{
  "num_hidden_layers": 12,
  "hidden_size": 64,
  "num_attention_heads": 2,
  "num_key_value_heads": 2,
  "head_dim": 32,
  "intermediate_size": 256,
  "vocab_size": 8192,
  "hidden_act": "gelu",
  "norm": "rmsnorm",
  "norm_place": "pre",
  "norm_eps": 1e-06,
  "positions": "rope",
  "rope_theta": 10000.0,
  "rope_fraction": 1.0,
  "qk_norm": true,
  "attn_scale": 0.259,
  "bias": "all",
  "tie_word_embeddings": false,
  "parallel_block": false,
  "extras": ["local attention windows", "shifted keys", "gated attention", "capped logits"],
  "init": "normal",
  "init_std_qkv": 0.0941,
  "init_std_o": 0.0,
  "init_std_up": 0.0941,
  "init_std_down": 0.0,
  "optimizer": "adamw",
  "learning_rate": 0.00465,
  "lr_mult_qkv": 0.7,
  "lr_mult_o": 0.736,
  "beta1": 0.9,
  "beta2": 0.98,
  "lr_head": 0.00994,
  "warmup_steps": 350,
  "schedule": "wsd",
  "decay_fraction": 0.748,
  "decay_shape": "cos",
  "final_lr_fraction": 0.0,
  "batch_tokens": 16384,
  "max_seq_len": 512,
  "doc_mask": true,
  "train_tokens": 83190000,
  "max_steps": 5078,
  "dataset": "wikipedia_en"
}
Each number is 500 + 40 x the weight over the matrix's rms, rounded and kept within 0 to 999. Layers, rows and columns count from 0. Numbers have three digits each.

# layer 3 MLP up, 256x64, rms 0.202, rows 184-233, columns 0-63
499439512541517509528534493514492482520498538470463435518449544456471454477498485455455506483504503482478475429533492514496512427499495528452510525515534557471496503463540516569551515547502569
468455568431439546449613509507485496480447527485425494528487504480495555559539458516526438489476426432512445503514513522502451510499400436462520484538500537458509491545542510483442483510495444
509516526504489502520550547549547455517427493502413435548386441476514497476558462512519486486548524453391511522506521501489480513515478445514527472507479546465438476532526476448507460513471503
532529476482516458472553470544493500497430476480523405472467538508473509495556431497468460423486469505450497543507490429512465530503472493469520498574485519494494523508541495536514457525410524
542448448502518478434518465476491444562490494475513476459474515485481472489481493494447526519570433472440539475483467471525489488469471508488511527587535483512435530480555493565545462529407517
518524457509520529474533485489501467580488439504534540481548486480518486525502492500470430439556485516484422535460451452463383612508526469508504474536464588477465441516518510477471512535490504
472503544498507493523529514444511496526501462463479461518451490460436472581555418494536545530531496539449475546407554478545422523532535436504474517496517553556486444505549488519526395498476558
518528470451550517495490418517505507439482559496525413495474460477440539541484511477495446516575586411437488520518509421479498484454441462532534505524525491484453429504520455446507472539476483
525512528497456450502485490479529540475506520548464495489461555492511487527577481526511468431504481469512489524576515496489502515447533488468523522521552554505464530470508485476486512508473534
433461508564482472499509539492526497517477501516500532556500478459540473574564505490529490480532533505490462546441541492529522463509507484527535529476521520469476423438508496444546498482468492
437449500518477475494521472564540496497470495572513487548458498436499532513499506465593508505543484535450468433545521531452575520510449495489575496512497504520457429519462514486525428541419491
526499493499455421554526457460449524472458523431496464487468443505518497533596460522519512488553513471475488485456565490507495540560470472484473552533532436462515489526427509505515456526402540
466530525569468554506579473505458554480394560490498482542477528484531544514567443505578436467513487477486473486512551443526485523506423484544472452520524518485519464519510405493499521465471432
492483523455384495535550530543484516511508536494447458496487577486542430424499464541459454465530514539482483544536515423582548517543506552482518507503491457523537500497495509508462442495496503
499527492537518468449521518565535543505434473507533429520460472447434466523535493533536441495539467562443506553444588453467511513577514504502459503525488524501485501483481495501528470514496433
540508512410515491444549520581497502512432520509512387486450522487436492498554479480558509487564440497433521573445528517486505546533483446431525498583528507517477530544469518508467459504504452
467414483439489563461552533443511550569508536471463476560478531453510461565511471517534528507523411512484441518430526439540453482488478519460530531509471556517486446527569450499489460529502451
471480524510469501469533482569535456564506495524489487570454461460469547501427500471512489554537551517436482553434543479500510502511559558474595517473451487541450471455479477455488494467556479
436461522491507530447587531503461462492491474454483490529477530482468397566472430477481481516566475504425468544476520478512476470527502448477490554552490519518416417466551486384463522552527488
484506516476442447548524483465542487483496456478480444513480500525509472550532494525593459486572530428440385513467494513450534520560449475566551481498471492458446444516555522433505493520460497
562512477454451491532514471518416538514480497505451489543436558483504510487449495524561491517485539493487475512458512502488477490481474470575511573498544438451476540556569514506505453551449528
468481530392441487538545517539505473494491493469476430546443495502392502497585452465463502526544488422478435496471537529472421520567479532513483503563525520445473427458455538473472443560554516
414556501545531599477539520488464531577503409441546461527480524515519477491495490480605478532549569498519448475492446457496467514456468507485485530572475560439526486423464478509467456531500464
545490523483483472472517495479472464475519475385486429464492534506439503520570398499476575519515528475442456502483458519518542516535463432497538496557483478466497544459560532537511395545466587
472489444531395490484523531489488501499481539523520469479470574426468519535506468502527559521534513475485507455445528530508479563464468563512525515527516474492467489430528531534522559553571482
523427496413442463471543510485471538497504514452455456505461470482411493541542490514531462472559504462448455525473582468545513508548472463488467518523531500451544492470550532546445425597475464
519464511514472439516574421506499502577396508462502485470477475515495515484494484466501496450545452475474578499399560487542436485441448436503462502559505467505512550519471432516484503532482481
453556578478544568500543485499509504484496455433496541507521516431471464524540529501525529473542481446549413505503481454528548584560475417537484487513597551511484509446480492511464431511469407
480464489447449524500487507436459433485482495458479397496511559513521492539506487560525449507560469450471438518519453484466546535536468538510518552501483549467458470503568486536529519472471499
479589539495481555532590404518514511506509393453536504479445487435418466578470463513528500499554542414533529476536547452487552513500467489553527462509516478481474525529516515456543507498514477
527530519476483492476524481469604464510497530379438453537463494427485496549597439534519428496535536508488430553487454492505487552548417423501515551506512540424462490487534451465541458540517479
489550540426458495504533526533539478506388430484503483491492484454461513516531430519530378459529473482424449467520558515503538563611434546481494487489503541549487468495554461499479473483472493
439404543505498545417507530489563444482548492497490495568451530406470372540483431516471514533526528535464482559436535453566488520476546447505471560550478524445495460449513524551488455528512508
451454510543538529517495518451496513556475516464448415511452431447521500543523505537500556516556493509515559480418555430520458475488541519514466506518487527506451433518466499444520454513419486
481528519487467528451570492444588454522476505491443462561476539426523455527501469521500551515567558590463449554495527503482492513485494448483508518539497490437486458522515496538561432526538518
545466444462465509485540503485533458550522498525437487539470547481479477571543536534563544484511436516443471462495480469472511494460573476477463481537440541487488523499561487527448526509497496
546447480467465460450571403442516464495478526419459519529492476446429473538469508456438425528523449427455460470461551508585446539475412519498473510570501497495524520489532527468492476544485481
614422532456461486505561543454442502544470523467459455488449522506510552504545481543549520497550447497471491452497529502412479509448449475456483511535554451476449455585487499503469409562400472
528527517470506504469483551477499460564472453491465464515483530499490467482415441558470534506538455480447505509540469509467489584512487538480437506554455502511411485493569423553501483499473533
447476560500428470544520497489520438491465468477506474558536505462562506597540428517495450438519558493477454501447493510480465492551462489530523486540524540499436407468561520452552485489471526
454452491467530449488534572452485442467465501398472473618453537502485505498535405558501490465524529553493517505534497471576494560445501447496540516520400564458413419511450521504494464459495534
494483557430480460499536520575586538512500525514516507466527442463493496517504420529470467510544528556482506503475471460547502426536535495496487561526539540472451525480451509423508486536499490
446483556530506553493533540523507503588450511545525518512438507451515561522473497510476515515576489481471503544459479495561495465421502511585514456570408583488482469485551451538510551480457514
457532516490462488466513456526606438541451484489459483516430465435481439485457464450547479512562573483491460448526475565461505549516477559514564572497497493478428455478513513487493463523507447
444497489459366584541522500529534450570483499516518436547473459470510423472498470484503575554535542475522463537446518487525452546484517508505442512566560530468454437491490482414439482489547488
533421501468512503441556495465511511502542542440516454495464532478492451566549501488469525524542442495460491517487534418533495498502496472466590543560535513464498529461525518555495416549440548
530515489505429531504502507494499472552431436522533488435541475514538473542541452424498537436546501539511446579498510489552449572453500489537503463527479470442472423464449478452518486550502454
575490470417439470506571493464495535535434532452491449521505515517511538498477468455534441464543444476430461497465520468471516518528472479474478452508496522474542529503502435588459518469499459
432507522428509580469558516499510510472466488457408481498441456399500430502535474465502507533566532511434477593504467442584425464527511430510532550540552489484488520523513426403459522527474546
577496534475489513476576512609512491499518560498482492470472492471441499487583453412530531449523468466457513524510495520503522514472463425445507486613536482492464541514464499526456448531506502
# layer 3 MLP down (transposed), 256x64, rms 0.158, rows 184-233, columns 0-63
507535507526494492535469485464518555465513482450492519476492520461480581486514500505524517482522535446516500524535483480478487506458507465520523505509523465466479505527452465537469506420430454
482481529444486534536560432477506531468562510467458491534525493501543582452594561549525466523509446482512530522542539557502547491527505489468503524514509543490552434479434483488445505479536490
526468485396380443520531489508514475554473524498432464560490543405453506493461481508525492485494494555420490500513472472528481515556512397555471480477436500461489479530474455508528494529533542
512627453546538537552596551465514467453450493471525414502525470491446440467508477488473519517494453442497543496584522509530491428533504441516406501523514505532517473505487526496553437465482490
582447574465525471553468452484482514574496503481473487498528534574443451520441589477475535510558542495501525493561501474519404429550494542549484585580558523567476488482557521476463433532496567
443507490520476486490520539507480581549565547505551501545535480512472504468483480565521524442503514506469520416484477546475542503474499489490539514505487473494515451512470497491500467495465473
523465450542514495448497394517418473611643534477468493473525534477507545552581428487580509488463535556507524540523544504522516483542530501435430555473483462548469527505563493499516457462436529
507466503457448508487503520520552542525542485492543536500538472513465583525471566492478505407488499476529540476495491534535551543473557501485521542481448545505533531524554543449470516518535499
543481519537545499513463491501520606525493501513525519530514459511511529515444560500474534464487431480540532473539495448520565505492535538453531478495477531549493511465500454468452518451515418
488510540504502495588517483490468481500467543477498586542524500558499494517527529476523474497431561447508550541458530493499517510477530493550559486423516428457480511450461483425529560463444504
518509486508482518551493528496517521518528536498548487484428481424512556557535487514520483534544557454495513507489494540478465505480519498460517493489490494547470512534524485461533499454565490
529540522528515493534445524490492491461510550486506526508538417538526557490560565489524469470503494498463553560460471383537537495525536509412473513464605488482497464527500539471533490503530519
480465476394525471505532535512492550578442446487502569516486403470545561538565521512492492464481405481508440516482499453493502479515449501510502539408480559496509590535528457506501583481473526
520496539516482497530487517519532464455491530549458524512559481493512503447482525505480496575481515545530528552475520521504531445487532588552573561494460532551451467493430507446485476503485508
496532526511508476478494500520491464480443541436496483453418565444506430451541467571522468511537451432473540517413646410461477522496569479439474461515444515534499465487416477471378503421497549
574654534508646500488579490549509469500457488444442443455487520500449510520491532475537482560498508445526538498467541481490513497507508514505512483532417436504538506562440530523436486545478539
389443543539473569481509490385505522507592550497402508473511493497436480505471478531522498486495468530537507431467523534467420440507525532476456469434516513479533525472560518555510468469490462
512482521465526514525538504471492514525527496441547491545555525511511511508523528494512484453493516488521582504519502530508508522491524481512432510487482490487457429522464498521503485486467531
484517506538456538439481535545360471563534402492447512520512515521404519541498559491486497465482534504537467457599518542410516511500477527337524427468481552517549519547451561533577498537513516
497538483470473535483596534529516553494522519474495454483493632473514574475472591514475433470458494530448463534491517524508562516519473443513463443414562468521526457504564558554472533579567534
415455540527556537464502499484454540510508450579545480509533444448492552468533571501480525469500491504492483466510492481516527508510517497511518446457536529427546477514470495483493514406568539
514481481522459485501408513489463474525464480486542544454534484503551529486507496418564496582414545522577568463542529456501545525553483543431500493467527514489475553438505476526528539523533514
535456547480427430532544524537492513450476530531445473477443541501517467551456540513453497476518545519476556526503512519482549532481585521564509443475512486587536455557550557470516537516517521
523508456497497447463507490471479491413545476521494462548490504523486521423520477451389534478527496474512517504456418478601574529516515519507488534502554485465491438534512521503503407477519525
505460495465512538526453521495555521536544499522463517483513487522566514442492478538458435476487562540501523454487503489482565513525545512490507452515536519463514417491549441508434543487496517
525456480458492559496445440533549470475530530575560499480491548502587496538485551442466455497497508496514466523451541455512499542498569534402499455484561479530541452434519522553554479521524499
487507518476577471512514483513485525495483472483518553547514473545577478421522550436472486516515459479443560574482563482540588509488472486447383469553590551484507516509491495538518501495534522
477499514480438484482452532514501555482493562565539515526491540513585524462433502506483472418480527468480553476490494492495506534481488528449543555509536554513502510577501525501453612502487562
473525433507488449462503511461494509469478518441540458464518543514582534486478511523534516495463547519494553506544574506565545536547413466540483505500527479475458468493583504497477510432467437
610394472481479536541445463510486537532451547570568478528467548472543508469558519493507533546516475494486477527465465514521494481529524507512479447515521537563464570472436542525431572533486496
497603552488527456520532451552429489528469503440447492483537521423477546402447540447544437464469509499560503531514506509560452501513497447510546447440466544478499455536528442551525518560474525
572496486427497490478450495479510459509489459488478503521451540502446541526541550510486512500464468519534529527580451542527444551489451473448497524489528481462595515509622533535512419429521463
529558476555586438524478421482470518493568467503491569502546499550489548510506475467591466483426450569580466511582453509566492539500527584524497478535492461468484516467539513436560430498535516
434457529462583445497462490537466452579442536581489462453514458497525462474528501521446520560507491506559549575448540401493488513473505518529509450391529490559493539511513485396524517547470561
469494544414437544535522517540570456516434454435424396543439563456483425490471508412576512539524517467508432493487589455524468498474480473508575467490433525458495528469561462538541463641547510
489502532491491475554495464536559484518478508486473565498497453479526535550501509532525554477464548501539467506486507498491504460503481488480493506506502519437450525520535502554489526495464474
545407526411507547498513449518495457516442510497451566474573530521518544479456504567525490522529475502382544455486478460545483501501584458413393516499543483470578523407541512505542470548490450
529514482533493506546493480489501509491549528493515507545510458585535560495514558466523549469513439506500562550480556457479554546497468502479483503524524444520441484495483512450528421539467504
510501534448516445532502513424521436462524489492489469494502496435498496438461440440545449576481513543541454495547499497471432563474515515458477478570488511520444483509502521541534484467487510
524483526471520486521529538535459481442501462468428532495489569505439461553544547440489491517436443575430540469542564495527568431545479439504495509431436519472495503459589523519492543527509614
531431519415468479522503511470498378513437570385491501541577560556548453441530409493458484420506466514525510491581465529589443502469547503477502501496442457504487436440395580514453496478540535
547514500496511500552462545461557495515500539472513524481444519519464517442546513445478522528418561498495538536417491506510485506469469507488526487534482427506508498465513478509548539519558494
463501492453535464480513453455525473496476538528504508500543477500482442457474535514488476534462478542533518534525535461520538530464515563510576451552503553508424476498478467434534453505474557
537478469499504507492505475563458489549499595436521462525480570477481426520432538495458479495455450529380572503449499527527546526497473534557534553407410484494588457493501506492591420507522584
483508485432417447464484503501491468528527489496575552500477475582438504523506528499499519599462440514574510452513509504476480580456477564420457505542564487469567553576515513557560562542547531
532456453412484499457492463553458485508588533531517518489486539470497474576560553499396525515582491465460549539463512456504444490598563553529534580551570545400547515544616524454552449509472514
458485519493495524474528478483395609485541512503550474469456460465434487501477570466524521494516526506487526480468474533466519442432500497478469559517569554504536514484511518507509488534572488
558536534560514425523535429473549504486441490414521517504459495534556512482476524407537500489544503488527507506509479523472519511450459533497531497500514496489545515477458512501482549425488429
509464474426520445454448468498543506570454513524495505519527553499519491439448516542453455450459636550499542570503479479506494453555501409503444458469412447422451578480487533453508575554525549
498566538485608480522566497499516494473499520598506522524467528522452514492558496437412547518485486388482537423474528573515481559526460450504561495546507450439584449531440532552461513558543554